Part of a small language model's weights: 3 heads of 128 (1 for keys and values), 5589 steps.
Each number is 500 + 25 x the weight over its row's rms, rounded and kept within 0 to 999. Layers, rows and columns count from 0. Numbers have three digits each. The size before them is the row's rms in percent of the matrix's.

# layer 2 MLP down (transposed), 1920x384, rms 0.0285, rows 1476-1582, columns 64-127
086:450510496472548511526453524465538511439513502478522502459520480508533514521484482485495500507502479510562477437502503506496478541526536514522491518565487498490463503504476516506496534491470467
090:466506481491545509474512497517511456517507509469516502485578518491492480526516467506567497480502481492494499530470486512515529490510539533539490495474520528513463500536477470496520528513526500
094:487489509529513515500457495503535509510513511495496500502542532533499528499469470495472521482468548526495467502510501499485471541482480489510494497492433501517514517493510485492495473504499536
092:477534525501528472516489506554489482484489519516524516524530478529502480488506479516518530511504500457464497488529507477487457482435478489543480500552505515483491508452517490537528499480492455
094:487534476474553502471497467492524460509478500511526481500552484445505500506529489514506471497503496505476523494526463478484481483486458498502540482459520475505494575438523500496536499489459505
094:435473467506456502519518485485505490530538522484524496517489505500473513517484475489465498459512532496486507479484542491488487444492516523512505470517530473469499504471504510546500487465449459
105:520480525521513479485515536489516514538476480476486504461480530474536548550547476462516475472484496503476535503493506504486489529463492511465464512465525464435513507441456470507486472474512526
106:492461480494535477482479508476484514494489521464523534501421473454484537507449512492486501500546529500509538506505498458561495509481487524541475477535516534503462482472464476469520540498524500
110:487516521499559488440517541478498469472502533502493536527505518518521494501503483502479522527491524520482490488576496450519459535439494487486541541474503487556465530528492508498511483519527496
098:516511524549493509502493467485463506444443440482471509495474500508508581514485505481487525464491512520511471493502498497522491491515503530478459493454529456467459518487513510468498513538530483
097:528474496461471536530525479491527459489503513519522491463512516505569503504501477520513457538517455440520474528490519489505508487470499506560483504571502501492531485515495499435490474498498485
100:554479485492505458515489497510477512527469466509521516506518506516496524498465521512444531465460485501469517453502517478453489459516517477551505509484490494502512501480488505513548471512478537
099:480518496507547488484502501492468522520537514466486511500536466489536481480546534497496565470527528523497507473503519475514558497522501534490502512533480538504446478499476496503521509527473497
089:426506497524557491468456495513562447536481518528496516478535476534488475488424500531494474500484482451513472522474479514470506507512488560526498503496493545488469502570504482519496500509496525
090:547465502481481515481485512499536478488568501494540497509532460474519474468514502544473536468418488533491526483510495461511472558515532504525538480454460501491495507503554541492486450487501516
105:518492478492519519471476487457510520454506491566480468524494442500475458490484520493489569462560515492499490457508513539495505501484516508515493454516511484454499541500549534509471505532490475
098:476502477491521499468482526479523509502516515501521485494491516488537488488514484531498434479494506471543482525487479472463514568462484518520504506508500506523504497501497520491490436532530531
103:516481483545497483461518494483512480559491546550526529536465522499453541507538462508505499484468486468542473529457471491510480473512493489495517515538461453496505512548544473514470473513486498
095:479485520506538499511545512497516486454484496476497539419532529547518460473501499485498511522522531586511514537460486493499546495450511543530500479460541510497523489522514525464489533534495477
102:529504484509511500500489526488517483474510545531570486512542495487476475474446533503498509527505496520531489489501481511473518496504500478503519449441474543530484525484522481477490517480500450
108:494491472518516452495452494526487465484495508482438513490493498478522461488476493483495518548488500521486534453489507490458516494520534513557501486478494513470470488519481513518542539481469529
098:523486514513492498487485463507540469514512499470524456495492476524485512514505479448493471497471515537464500485516479496492469562479497471481503519477525492518532485509523509480459510502491476
114:453543481508505497533513498515494514532468493511500482452520474487514479529492507508519518509491492525502509498511461497515530486526509505491473461541478507524466500517495448536536492561463460
098:491530545489460512538527477515507510528553496508503523509490542537526478498504509486551501470513518531496525524482481518524463489500529541538488525470508500490479484565510474518481456514461527
103:507527501509461516491511484519489493516463497472521499473559494528476551515472524499553533500513510497534500512488481522464527490525489488504502498437536466483471491554491520490481507515542504
088:497454495531451513463544467493510501559538513526486482497504473493525519499494479505505508492479477483493553508476470510501496499499499502518488487506495532522497504438541490509509499488431495
095:492476520510504495540499502518489511529486455556499476515498493510491516472509511557526553499460493521500509492555483515507453526471517482491491517513505476473503477477487478467502509501508494
115:502503524519528464501535461457563477477468528457507521483492532511517509441487506503518501510508507495511503544509502495489478491510486471511483492471486491512511508486503524523487501501453475
093:537485480527525514501540477521448508550540489530492526519495494487544498500510501496495503438462523470550469461523497507522455548514503478532497534495551491501488513514520501539482484522489523
102:512502466476462483459505537486493465527506456474535497512513526513472487554505507464544483495527451521544520487552556510497517494466513503520458512513500493488506505518534514502471504512467478
097:479478519539475492503502509488506493530501453480514502517481518487504535490472504470476475486521542475552491487514503472513485555417496504456466504475485529504508480529518528502486487502566475
115:456496498479514452507528512508503489488473476504581507517483481512500494499521470524490516538520530459497514480603476561515520480551509425497485510514447503495479497453508486512524491480492533
097:524466518496463501527454499448508497536518485541510483534501516530541489500412475511516495454467469494504481473506539501498523547506502508506507488468519479480502487535498506504492522461492526
103:511501518530543499501483478500512506482521523505500511513513480470508471502536518489497502548520511484511522486486549485501493542455521511484496510495477530524474462533492523478503490513486438
101:519551458493490497483520470552494523517488458506506446487509503482507513525515501474530526526508523496544531497541488485519520509488493483488552447519515539502544500502489500463493533489508469
112:503545541464561484514494490491478479504471509472507497476501492507536504508481465491514505525501474508503543488504467477487535408502477472501545495506491509478516486499498478520453516510433502
108:505497487494479484525471526496483438467427507474504488533498496527544498526514527505545478486538517467496461505529479500505485504503471478526504499501521534558463515533485438516533482506451467
087:509541515512461527516481487480477512498485457454492498450492535488515515475513458510516471459515513459455474471495485506464486505542481501479459495484551509484492501466531501505528551511478473
096:504464534497499481494512543529477498482523534496513509491501490522492494520530478519495516529472489516437486543486467493551504464434457517523490502490487481477475494481500525525514521505512487
116:457526525474513465513480494525483494507489462535488499521492491507493496488527527529474501510566503493506490479493463526485521448501496475487525500491483490484538508487497463476481489515490467
095:497513447487508463489500454477505517465504526487456498508477492450524502489486508495544488485530477467482497519518506520503516494502511504472478486482510478501530574581451508493547464468500519
086:487469492512494488511510512515489538500488465495541493502476490492529505542517464504499560503508511492527488530522485533503485469505508509498488478497514471493540483455494518543520450453517533
103:505486526469497470473520462509534476452482544513507562511493516502510514475502463545478490487496506473523538468478478502491558443492477480502524501500433531526507487539518497506487500481551476
099:514528463490450533526520527489494482509562480490518500522496499487506503506498455481509523524486477519532461492504480471517496451518488485517491499552512490458514489511461485495552486489477530
095:506519494489469513500552478491473490480511494479475512446463526465505495485490501471475502511501488481512482510529487528534487530453488499534511481505507529449477469508511504510470514524490512
098:527475494491542551504520467521503505525555518519471485495465544508513475509482465512506492480498500501440486495481492509508460507498500506511508520505459496530501492503481491556500502477483511
096:492488471509472501463498473464505519484470534508504496513475514533488451510477472485485449472528496522517511540468510510481475485514503473485487478529490497498479509522489495518533472546480506
095:487505490486542415479497517498527444504508496473509521502510549531535497476497514533491494519495507523498510489457483501489542506470478497462508506508468461496492522492530510498465482481506500
093:507522507519515516518536487485517466515511494515509517462511480552480473490537508491493457546539514481511511528491517525473536437527490516483514498530514514557493518464502453542493528528455515
103:547513481512527499516493520514496485498537490501547514522445511532500514470518491485461482464487453480493497518507535515566524558496533545483513510487509482510515481465525478470466466481521470
092:546512536480509482503500533529493515451490520519516509533472507477516505505498548492501548471545472486471493505504454480508535460531493469498505522512513501512504466456504523454539498516515465
106:456515474469564477474477536514519492501513538501501521536522518464476482480509520537466521461488536529528544488515547550509485540464513532484490522463487488528486491471494541516483470516541452
104:470511499497561498484490499531497486537514549501521506512491476520513452523506536499518501524518527532463503497494495506499507485475471506542491505463508509502488483520511520522537524515505451
111:517502507494502530531481518519514517460493527475508472476488447481522489498495510459536493517515487469483487500490456500563515529498481494545499478503525475453523521530478535460510525548487501
092:490487503455503491488468505517456491488502553486521506498489495539504523458489495505457503503506485485497512525484461518491525526476510498497552516567510476548537497528481519504476461455501513
099:545514545514501490524469539514432484497556518510498528486491475408487521511501501473498527497440496511481438496496495505492485529512528516483479471561508521503559485506463535470517480495534496
094:515505507508556494466536516477462470465484524451512490514479485549536488465503480482493527516493502465507546540527488465483469508508502483467510509554508476518541495511504452500504489505510485
099:530473492448452520533529508466510528509554473510457486479493541512450485490474462456470489477501539516533528497492498497519491491477490532480506516461487506522447487519485473474423514495496534
100:522531470538507566497527483480549477450488484512511489528545474508526490503520475488507555490451504534502491549522540524470475531511505539532468505471486486557495508494442506512442473480498493
081:556518504537463482501504520486496521506501494497524533507473485491478538504467488528476490517516491499517492530515484514542491528484530517508484487477509501500509475491525509491505532516470503
097:523481506502444488481473493462469457549469531477516487512517499508499531526529456537447456491512490543513490506499453487457521485500484509506474475468523496525499506526510534478499467460532529
099:479434494524574495494498508521476514562476513508509521511487510548499540491512499520479514501499497520508475526516482495517506526511490495529511483519515514515495472507487502531515506511499472
103:481472480505494496516502509518484507501525479541539479486494498500513533539470467473476555515484526477465499579450534508565536561500528506447499546497496469473515448489481475474488539523513504
094:523463516486521494511526517532519549516483495517522520494466501497499555515511498491516527484510510458486507498491470558465541502521520521452502478487501494509510458485479473503491496519455472
098:488481513500565530485474484488486500489541528486511509465460566476512444478516539479484490485501488473503502495507529497522494531502522500498511473527505495459489502493501503490478523511480470
085:473498541486511543492485538508449519499517498506516541525535510485479514516493488467449500529472476541449499513455467479480513491471499488514537526508519498519519521494498538476518473497475521
100:511468521490506508540499492514552527475505522457521554476493482476492470479471533507505503516491510521456486495547469484512523434549538465512531491503471502517474501503504502522492496537477479
097:515493472497478494455517494553499510491469501501509421466513525557479520553515538504537500535468535544480481469482527495493497487489527508515482483465475552498480538463501510518452501504448456
110:515494567538497505497471515546546526475527463498493471504487508489482487485505465465457580467493491521499511520488498502510503521464523512460504475465483468547525473512528523474548508488491497
100:513506531523502460516530503455474521477494477471500463507549500553506525475504493487540473509445506503527476496451505502501512473521530511513481493505528491477485526522498504542454535514477522
100:535498525508497576503556465485516528506477488549489464489500482483498499533505488517482516500482544465492519489479517493513497511466496474450512465499532477489481489476469485466523523500474490
108:556522486498501491499423481488516474498501526509499517512538439507493546486483498501517479493528500477505482486488467525511510464490522436518511518479442478519530507480471507509493477471504484
081:515505489543521491470513546473481491530537544518493566483506515526468495546477514498511531497518520491484455443482503506476507471485488449515497457540536513497470500525502505540453474494492508
093:510461526504528458459478489459493515534558511460509536498516497498528569456491570546518514501505530509488484505509537492465497500448506474493537509471520492512479492498477493497497525526484522
096:444457433471476531498530496478464460492524501504505515484541557480467513531522489471507493529547541448509475485518478529536525438498526495569487494497555507498503514566496459498503497499514466
097:507532466498524520493498467479529520509505507517509480466488510516491550499468491533489432463508476521507489518535481511511487486506496541474499519485461503540541491492466506520502500481464484
100:504493495512482523543563516482520441462479476494478496473476452516539478521476524470518505531521512492452508487546463509481461473523486496510510508553469538479555524510499488511488492507486476
109:523473516492555495460543498477443478484513508515515469506530483493466483468492508497486490551496516516539506503517505504478471504520479481502501522490491511509518512520512504532497540509516492
106:480491470434511499465482542460463492473515497503487433543526445525482502472472501507494497504489474497493470499490455528525515492492508465516519507542466597506487483513533502470497470494515478
088:482489504482513479476513480455516524492500503530477473519502508528513498525487506491478490523523509531513465495515492515502496460505484478452466473477550487532534511560484471517491458482483534
109:508490488470540482499457522436533550537539476523548504519465480440520492490500504496477486500493490460455532481494522543499501486503479487533552493493464480475506513510523500503522483519503467
099:548473530494508511501526509478496477479556522493508478498455459498472490486530525479539518483497554500515493539488482460539507441523496494518483459511530494500528504464469461443514510506498528
096:517488539532498478525491503436513489533540540496491506486500478462511486475489514490511462521493511538499514502479474480494492510508477518501546501542485463483521485516498506483495539501482553
112:528488474573494466534546503473536558516487478484495507527520548490482493453481504563475547514467488500491518487468526536483529529492540474543510510477499468530533501507519510495497498510542508
092:479503518491513473514491473510488513460524522470470536465545523474501481525540495508507467515484494553469485466483517539499490524504511512544484481481457538543527532507485500515512527522497460
112:513505466471525505484526482504484488514511463509507508530489520486498516502458506524534461467432455516516514470462561468508505490470510493500513483499494449472520524516545506501480510510517529
100:522483540492549532450495536506492473512481491509453507545476515518524501511506488474506550488509507520521532507469507513497541498474561525476472529497483502525499484537538489517487519511507490
109:464491494483507519491508465511453499500502465515506482500526472518482445497515566465455515485518495454510524481531470490515494476452480504539481465466508521525477509542525510496500519526516475
114:477524501513562490524486475484502507522451526498475483496504506484532468499464537522490524531492505500480523466535498498474487471516507503452494485484503431472501505541484436506491516473443468
102:475465467472494446471505470503529461503494507541466510483494490479484468497498508498500491534487516567510513513496489547506536468473457501519487516535542487498513484476505511503450556514510460
109:543497487511462474495490527483482494541553525471505523485458547496529531540475462509482521489463487476498512470525532479488507519502498518482475483471522505476504521490537513542550502513503498
093:475475537519507545573525483457528480477482523500493514486512505505517515530502493473520522464481510481491539509488500531514473510472492528496512437504501505523508527514493524490480522484514481
103:499509438530445485519524485528467528527464481499490522541535526507520514525489464492481521498538513537430503487492525480517516551532554510511492511455526485481528462479539543572476440467533519
096:472550522533525435528464503508517499523469503510507475467488474470496497483548521511485494500539537508518509472533483480489535522484474517487464521502462557558506514548490508496486521472532491
110:433450519530494457493520528510487523523491512511458528486511520536444465472507500468520504491471543528494471535480546520490508473450488523524500519468515473507492522501521448499484454531490517
111:529547515475462486498498488481500453516566498556516480525517519503530486496490506504511476486475531494510511491536561497499516476497487464500491517462545537484471464536523474498511429513504497
112:503515447519542519500494518545508530477523480500544482497525473517495477497457528498505496460489480507449489529499506472506499512461484465501471535531517549555529465553532507497499489455560533
096:484483489478503441477462518536513538488538565540484521509525533504462440502504484510534495460480514534476507490487525512521558587509448483500542488535511550521493540502536458486488545504556478
088:515459487507524524506504479493488466488516470498526514473497458486478492507486515523493496499486520527496552499509457517487475490533505478522549486522492504477521486526489486471543466488510528
119:501521553480547509523464509464521508490504500544437509497508524499530519507510425503478516538504510481483494490460479508492478488524491520481466553474473491494486485514544489520490492497530505
120:520494494495561498511529468445512513453480497504499493463447487547505465451486501503486515520520546531540504498513520467519485436508496469514520526483507494533503525528504487547524517518456468
094:507473500501515525499467502480467494485497477480488527499554528532504528457536471476492492536443499513531461515488470530480520498508499507533448572459513490456549491520469501503536459437501467
099:463505495534513513506543487482462521476514502494511461495485472488512493477476545450494533467521456474490464473521479531501533465479479517500493501493515524443519491483510472503519484523541507
113:457546536488545480497450478482513550475545521526485530515492505505522510505482486481492548494513464493527503454533536507517474525528508468485457521466484488490502505463519483513505525511508525
107:527490535497553503479504511506565484507478496520481515488515509517513521502498501506470536532479479522452553484505476561441465464510471486487481492471504470472484485481499515523518522501534443
098:538528558525510495516493521491512477519489510502527515534549477506530465499461476491495485457438433501521501520541526521499485530485569456485507505507492507475476511507511532472517496469509502
100:497489498500556477508527528508542490510484499529476498435497524496492482482488516516506442536492496512477490474500533477505458478502525482516514509516500535529489539517486539448527538521494490
# layer 2 MLP up, 1920x384, rms 0.0409, rows 1477-1583, columns 64-127
087:518467556502435510497517493508532560486514503486499508527461521492497506490487566493516503501447518536487461510491495455468486503479479495481524540481536513541525477527489510524449493447509500
099:511487468490492475515467519512525560520501464479530476525483501484509473514457468497513524489450487519515511466465497545519455485501496488487523487464488534464478477507503497524501552454512542
097:466479493529517529485520461552502485505483490511511506508477491500489520514518490496452480503504507528508472430497511498482507474475465505514483564486472481500577500514477488515521510443500475
099:477484503475470518498511496519475485434513531490530499474480533511494487528442466478480519482471501503509517442442547508481497497527465468466493506490484469502519512481490459484509517459499522
097:471511473470495500488458489504516507463496469469500504511505474488489509458487479543532518495477479504538489488508517540541536480500443516503521490464485506541510483507491507502507486512499509
099:474483470499478521483484498529495491488499504521490479564465553467496516529484506508493509520502515465503452510543506494511473488489480468473501511520500510495490494550488498554495547495480488
104:549487461455496468507501484498504492501493498483472484503437479534476520512490511479527520513519475483481433516521529518477467496534525543511500483480537514483483466476506461517460528509472533
108:516476487477471511512507476500465484497451514518510507518505529447485476485517471508493455532514471522465478545462468538492533491495525493552510523491476519483519462467494486467500512480504523
101:444460470500472507537507493496506501558503527507472476517547519522475455476427521477516484500508506514469494486485519498521497505498458482495481489470503461548476554531457516490528498515495536
095:481489494517516545533475496478523455521487520474490489511461492466482496503501457525505502501497499496489476533504499495534512491521512537498501489487510482509563521492482455476482471506446472
099:460530449504476516533536460483579492551485475453492454429528540514506485488497525523506516495471505461465513502518521492449443476515484519553501500465497510470443497452574510485528537494502526
102:488544516474496541520533484525537456540502522498509489497436460543473445524481489487465497498529498441514507532484496474506537472534518483475461519501512505474469519464541504503501532548477496
097:453494507488527505487534510524506499482531444476461466515499527501487542469544501490535493503490481533546502479500492464491492519485493461442502508498492506507556519461479502434497557476500505
092:498490508497511531534529519497501536502529500495474487507494479492475534525458495486505510511522515456539499466515465530514493491519453509465458497448519528491466509517454502505517509490514547
102:451543510484505522494479445519492521442529507496496496492502512508500489516525507487525525524513522494469527478465490516496526495565501487510525484497480517506509488493504456552488540525509520
101:493509507520426483510537482493462531501481490503512506494495526544476509502527481490505523468494480516521482474495501498530564451491468534483511451486490476532517560477467476498488538507523536
101:531496511510499491511482474535488488482508514461508481542507534536452539515495487463473472546468461508522511491474501514460470511533501481505467520504504539498499469525514471563456486468501512
100:496529472473489475472500503474504504492517542505519516506528472512438513539463503561509458485475500519491505454500556505523508515478485490550519473531510484489490521486498483517514484484492494
101:469543523467521517522516494527554543540527507473471537477475505473493522516517512486479487508481490501500532459458503517501554504535479493505501496503461511512549498532477482458490459501513493
105:512504481504494491490453507485504521468449496509521511528473492509421472495446502536477516506475470503550498452485562517472486486489487493516511524493488479491489473445506490482476516548501528
090:492468504508527524521497512502494475560512512516467510506507532471490491506497498551468510524536482476516500506494476514498487482513464501569502536520476512470499436506495479476499489508498522
106:453510473497514523479537451468463496530487554496519583496490523529502526497500472530502449535526516517555528486480483495559556484503520468475497507468461507496490533494485476463515495500485482
101:438446469467492489539448506500493539498443515528487476480471510485487481476518504557521494517522512515536473502484501556499461499500469465537530480495474474508489487480507529529483522515448503
101:466518498498477510530511496534512499478438442517499525485459512489476490490514512451469479505497505502442516511490512500508530505481492523465525498459442470531538504510500477479490523467478481
099:496522487503468485461488502558500508496508512455484499528480465520451474498516486510497498515503519494533492502480489468503478496432504493509528472503518503508520532512514477512509513503484520
100:503460505491474514502523473535481520464538525493466514473518473497492496488492505487495516543464532523551496464490509489489481490534498461496488563497506439517544480447503452521481519502481543
110:453513503471491490498521464518469530523422492537427528523495516504515475513485500470508510562507490537493504482467461474500485517488521519502522525480454472494533549525511517471477521485493514
094:532481497499474526484487517489502507461473490510453484497498490541488487492497532492517539506519444507478448503501518494505518486512548515515495481503501502472530482513539472464539510488493522
101:474478482499492530550495484511506528524492476483452523527479509498485525518511497516492493515490511479493511519473462491512526513481447508500506498521462517495488492548544504469545556515481567
102:502543498509468458515473474549534510512490502446516483494516540495514569453530468477538502502484432513553459484474537504513466509473495529508499459524475507476489482489418467491540529541505474
108:514486535488508500499479482519468537522475514494521462502466497497522474491514485521493494517463502512447481534469501510469525487494432504507520515524521505514520505549508475527547532462512497
102:493469486517494521527503488509525471526496455475485488513449511536454476523502481503501486495509496546475463523458495518486529489560428504516534510497474444492497530479504491488457521487498475
106:501544410490480498556502474504498497508488527501476496536469500507488492521491540503451506514540474485514472499513487515530513490519481515474553549478448523526538506517513462467507496445460502
098:470507537516499472480502499515504494485551540523537533461473525480449497452528510506500550507453508500517486447457484516526503501497491485510467496500508518486496517489486458506508514485496494
103:511483469500435489477478461510473488529537507469460486519487536489496521523486492494505518489479481520502507492551532491492522515537482499487523498478495519501497481478489445494504507489482506
105:506470481554493501531485483495529454469487482480498466520524548532481522488485436522465487499501538512520494458501529504452481476510511512452479481504463467492456479499484554527502545469496516
093:514467461484465435470512534522515507479475497483529501470454469474505485524498490479465525508526508506541511439499485525498516502532499518467531509509504501531483492498547505469481495503471506
095:539504503527489524518482505500530503518484557480481500498444505514502486480522526538508494509496495500495499489480473532537489520452560510456512476471490510504501481503480500511472490511474510
111:505520532494506504510494503516490505510520493488531497483465517458476476500542441523472519486496459497508501512443430540523520487528472506496520474509475534481503500484452511480510525502496489
099:468533482515506454519523533498509495525455500487545493483463516553489482461475479486549532545524458492497466445486526486517468488514495502473510520538522516500506521552485460476480515480481527
085:499493495488477523491467478494515469517526476533483460507502469517504492477517481544496506525447455480449514501484501496470525495525525484525522404460481503471519475496494508437492498540485502
103:482518511515484483493520457524480521516537525485510501497514523499498522522474482494474493481495509476498494508445527526521477469509479503505510475454511524497482488539463472463514484539502496
099:512488521507455538501480523528495484523491548475526457491441519516526511495517519494559508487496527530536494465478538491449513498509492510473500506481483512520492480500490424504437520497469478
095:517488492508504555514492487548549495516479475509450516477463505523513510525520532551475503504434479543502516494493470503522467484488506463489506517459516491493534516497499495530491491549494513
103:453478459457491532511504494498536498466489503499521514488494518514500486505560475471482493489521460493525467533537559482491515510504468467450471456492481520485538500485514459511542512532480500
099:469466494474489532519504502490487540528507500515484497487490509489474532488511476534518503512524513542495492527440496509532468490512508484515509466520520525524487534488497531527500509443521496
092:481441440499553522521477472506490499494490488536525508548513462515483537527489484494501547488541492445494456492508500504460468487455466528488466525470495498479545538474482485512539492481524511
095:477497487471472507557535466495476495535520499489512468472485493503468488513481474520481536505506476497495497518456519494476521511513441530496493471499524518520519509472455479499487534485487469
097:507448490529527502478478478487512507428495498514511496509459471499532502489459502525495487485538513494503502472473534485451518470478497488492494454477509482503490499471490514496528558519425499
100:461494532498441478538484484509536487503508459494457499487479492532483492511513498472500503482481516511476465490516506528511471474508496510497545468463513495498464523457462525477489543499503513
101:519480497464509511497473476498497501491524502459451541437490542469495477517482491492556480522487518464510520462488509540476523478508459497529504479478523478470476480539475487514514544450499510
104:508461509476480500506463516510510472490467465462474494441446474528469478499484493523533547517501473469534475535505497547543505485527533501509537500492508483514528475480457497522501544512474469
104:524487545494509538495481475504495505524463481522470507544500509525459476495476508527489502486486495480468501499456501468526494491451500463537511528489476505491495513502522501517462538469483526
097:499456538500529406499550493468476467500497511479519513513505472513493519483470474519507522469513512517505484479517472472488471496478509447502477508510492519485514531472514541493481519531493505
101:486486479478471494536484498520475518466474510510498509524522561526529482501487538487538530528533484539503517471496466544465466477526482484492547475494485464499516473513471502496531509546454511
097:480469482485511526546450509468528507511496442525469519448487480476493578523486504529532461528528510481514472494460512525522540528508479480465502457502481462484502484489496505515506476550513524
100:521486490484509497513519463564529476489483550521492467494493474508490492517483501493508582494530496492534456483537506543483508474557497540538515510518468512502498505512468474535496509495509499
102:459448483462492474493491473495496484501457505529492472526515525503467568452533526468521468504473513472551544519488506489461544490557499514507485523505467505466504446467492492512531498485456459
087:502530476499512511480488470505489491470505490522474498505503513453505505455539547479489499499483494517517491498519471500505506503518481472474512466474506498492505520532517472512477480491456495
100:509466539509511533510495500497521527486505491456488520542473514524508486489527499493513492509458480509515515461502485485489478501491522468465503505490438487506503484486453490453526475538482496
103:505478431521471492497523509482527503490492450516512461470492524546469503492479514484523458511518517471473452519474467532519482498519495465469491463487490540478509488508510493506505497554471517
101:474484508487508468534497457554530492494514501489526462497467491471466534514526516498506504545483512529543507483495555512522475480503496504477537430431464474497511492417511538495527501471514535
100:491497493495493482511488496491473460483542516458534449490527499449496541552518477475484471481450513540444486462484530500507494458525502505507533483457483489523471504514497531495519504514502520
100:499508487487487528502531518519535469490441488503482436481470525497520463479549508522511527527496484474526509471488541496444527499520517533495499487481491479501455537482488488479577512496488505
093:481529506498487478518510493529508503511447541472525486461493534524497492447527545487471512500465474537540513464494526521448507510535550469468504529508458479519484477507451491524486514490524508
102:487511504538523505472551507515490524467470518508500561528441511480508457463518528515518508506500480543482477469484505495493516518534454496512501478492499511562513502501494536473504506494479501
097:507470485498535484503483458511485507541450482501485505515484499527481515499528494478532515516497524513486480443486477490505464520505485522510496527474451489460496472440491506536496526522525497
109:441439503489487523518487487504534497488476496513512484522498498462496477492459533552503523473505512533463484526485476505492484489501491428543501481524481483514539497516498482489535513484487482
106:482513456498513535484490493490487501506468483479500506497475499546455475503500543512451522507506469471513510466520544548467469512506454515522517518516534468520502500504495481490549510508487499
100:516493517445539491526533455484519533526552499485485440492506527505518471470514476460513469531469444530489499533473493504479490506507467521491489557500497509457526501490523521498505527497512495
104:478482496522512452475544467555517518512443526466514475448498509495507521512483532477492527505545480544542508481491540516475464478490502521439499485473462492489473514478446487502499450498522491
093:489526489563505516537482509482491499487464519421488502446487488484494524505484483473562511498514470475519485512539476483528484511535526480484515510529473471484520518512522534472485531475462494
102:476475509525477512482517482502500495460527461469480477499473524481461504478492478566499523487479510521510547470485461476515510457522504471453516503495511493498478536488497425506469570468515465
101:492520511505485531525485481514503487523489485501504485494476531519481492462515505497531506509508498491471467503461492492514491509532422508502505518453517529459546476473485446532496509487479543
097:490506473546491485448515545510488559451527506512492505472491481489478498534481516469510514505499515458473478495497506506518535514546499499486493503462445474499495461503465466497504511542495489
098:460502519501502487586515475473485498478493504499507519473479503467455514495517516518454479545481464505535499514514518455510487512476468465474528541506442514516557526489469484490485554485513463
107:472469540459484491517541523493506521518508514499486509526472475472552521514497479508458491518527461493450484515497522506456480468488479491472503454503489519512477550457518504499506549535475472
100:427489541478466483519518512510522513505534489482506525528486521503502496483497509454529484498523470480491510493469509507471555490522499479471509516487483544492511467504462454454488451537486483
093:478500519495499535531501496463513500494522490473460520514496518437493462476488461515546493548481490516482536526467534474482522487511488464519485557499476487501536549490473517536466549532525461
100:461506480521497466534503492525506511475508458504489477463456512502498474433497493467509490506484478484514479501480492489533476475465472485510508503473470545468519485531457441517533535482476481
097:459475497502488512490529442494517509491550500538520457542540502520494524493491474503500524534456465531546496474496479478496488486533502463524455510530458491504502545493530503471473476479474522
099:479468484511481447531489499505516507502528509505508471526507504521475490476511522522533459496514493519504513512488487469490500524502494458480453516510524513497487438537522509503523482510477465
108:480468523489485517488522500435564493512484476496477475479484503498454469467484527498548463502494469505484482462444482520483468489526514500511468528501497520470488520549530509528496510494476496
101:478492460483528473494463490497465522492477473475502503497476469460453547472509495464451541516478503554524503484486524482436488486509515525478513535452479444455470496514520537503516508515483459
107:499548496515498494557479508531435531484488557514549505506411555498466502533499485462464465519488506505486484507508503541521524492494491492534483555478430469449533486471498475534470481517507506
102:486466461468454532554504492497469481472492524523495448509476514512493502512507468458492536525543479533480512457521528531480538496520476495516517508527483493472538522505502481499513525463474500
100:522491505537482543534499523496475518514495537533489493508519510528470502496512463517459539495520469522492489486511500473501511497492489490491534511515531503505478529482466461490489527493508498
103:495488513494483490498532501478515514478490449517465472477506512495525491484518496479450504507527474501472480484479502460543504467527570483501543495478486485473528535498477509515515489522504503
104:444503531521486529522524402502495480516500475510460512531490524479524485480451503517502501501526500498483462482469480490519478451569544484500494535505490436526533477463515508474449510450481471
106:495500510477491528508525454493536519521476480486484505515485477536503490485468515533516502529492504497517476518461503532488508498498496478511505528527492491500469522516547523465487508435503461
090:485493439510482513487515533503473509516484509521513479547461507475493515519542542479483511509523463537541490504468485496513511483544524528539480516500500487459510495468525485531506469523545500
102:500507481479482506525497482512537465495502477481451509496481522468479500537534525548477498528478500503519489511489481509516512460553516495507502464478522509503518541538508514458491521533496502
100:490492525496470471482510485504506551490479522522520466525532515464486485490484472549514531517412448528504471532466488527530523486498526524517531495497492540450511514470466515481456494474512510
097:466536514480498563492537496569527509482481497465506478467512550505456535494514468470465536516484477510530509474471530525483488483524491553478514527495467502499501478504424517478488505469511471
105:485486537485507530499462497491474511484504510509541523449445543476459500510538472505468436526475516530452454487523507501473472497477470484492557497472489492514541437504496452550479516487502501
103:489463548505524451528488491475481494477522495459475545493502549526522520518505478505511509525486521487456483515484537498469468486515464512494486493543493485503500540528462484489488516521482530
101:532466439504510509502512499442455524492504508470519503515471524509497477537479502518497499522494490454507478476455539504516511483504498509466525481476540531481469492526526524531535464490467493
095:528479536492464528504520528483497495421483512464508492485486497541490495515473527513484494498512506510495472500478477490480463495496503513481524525488514497498501529484509520551505523465520466
106:480468455497536473513508461550475492454493550500516506502518497480509495454488485521461531508523483488492494504497512490456490493472460522520526487461492531510500500453514506559556506497465441
109:498478506501492503514505519508511528508455491491484520508471511493502439523488471543461506542474461525531496488475499468487449499502526519539524534450522500465510526484518512492491544495507493
100:525551473504521449505545462508479535501523486499466528537515516499474475529516503526489479487498478513506492452496459489517500487523508458534518527471494500483497519521446512531439531490498507
103:516454429523455515543512521497531490483517498498511490511482507491509505509494500525470515513477466454499489514482541483464503499500466512484527467490498416480508496488512539511476552481504502
107:514426506462494537526455480504520491471537511538508476515457523495499517472503495497541503500510476520495501483535473511471510458504474456553505516452482470498505477466508462487486544506488517
103:504496515471526558515504519441530496523503526477497473502471505518500535544502487471492499539514493554500539481474509521486487483518484501471474484483506533451528478513494508488500497569495510
095:496456477501482509518531476503501519510528487470537482466490533521483496518511505497492542478516513556471468470485502490462507456525449493534455483528490471490506489522497496538514525494461511
098:477488483479505519525495479488500541475455526525483529524482522498505491496478471482515480477510500531482501473505488477501528501474431482472488561478476502485529481526450458534490500509476516
101:502502483502499479532482465532494509503501539463479501542487491554473484498493516529515518521507479527500531406507538543491497495489460537514505519503528474510493509527472508467456527548510499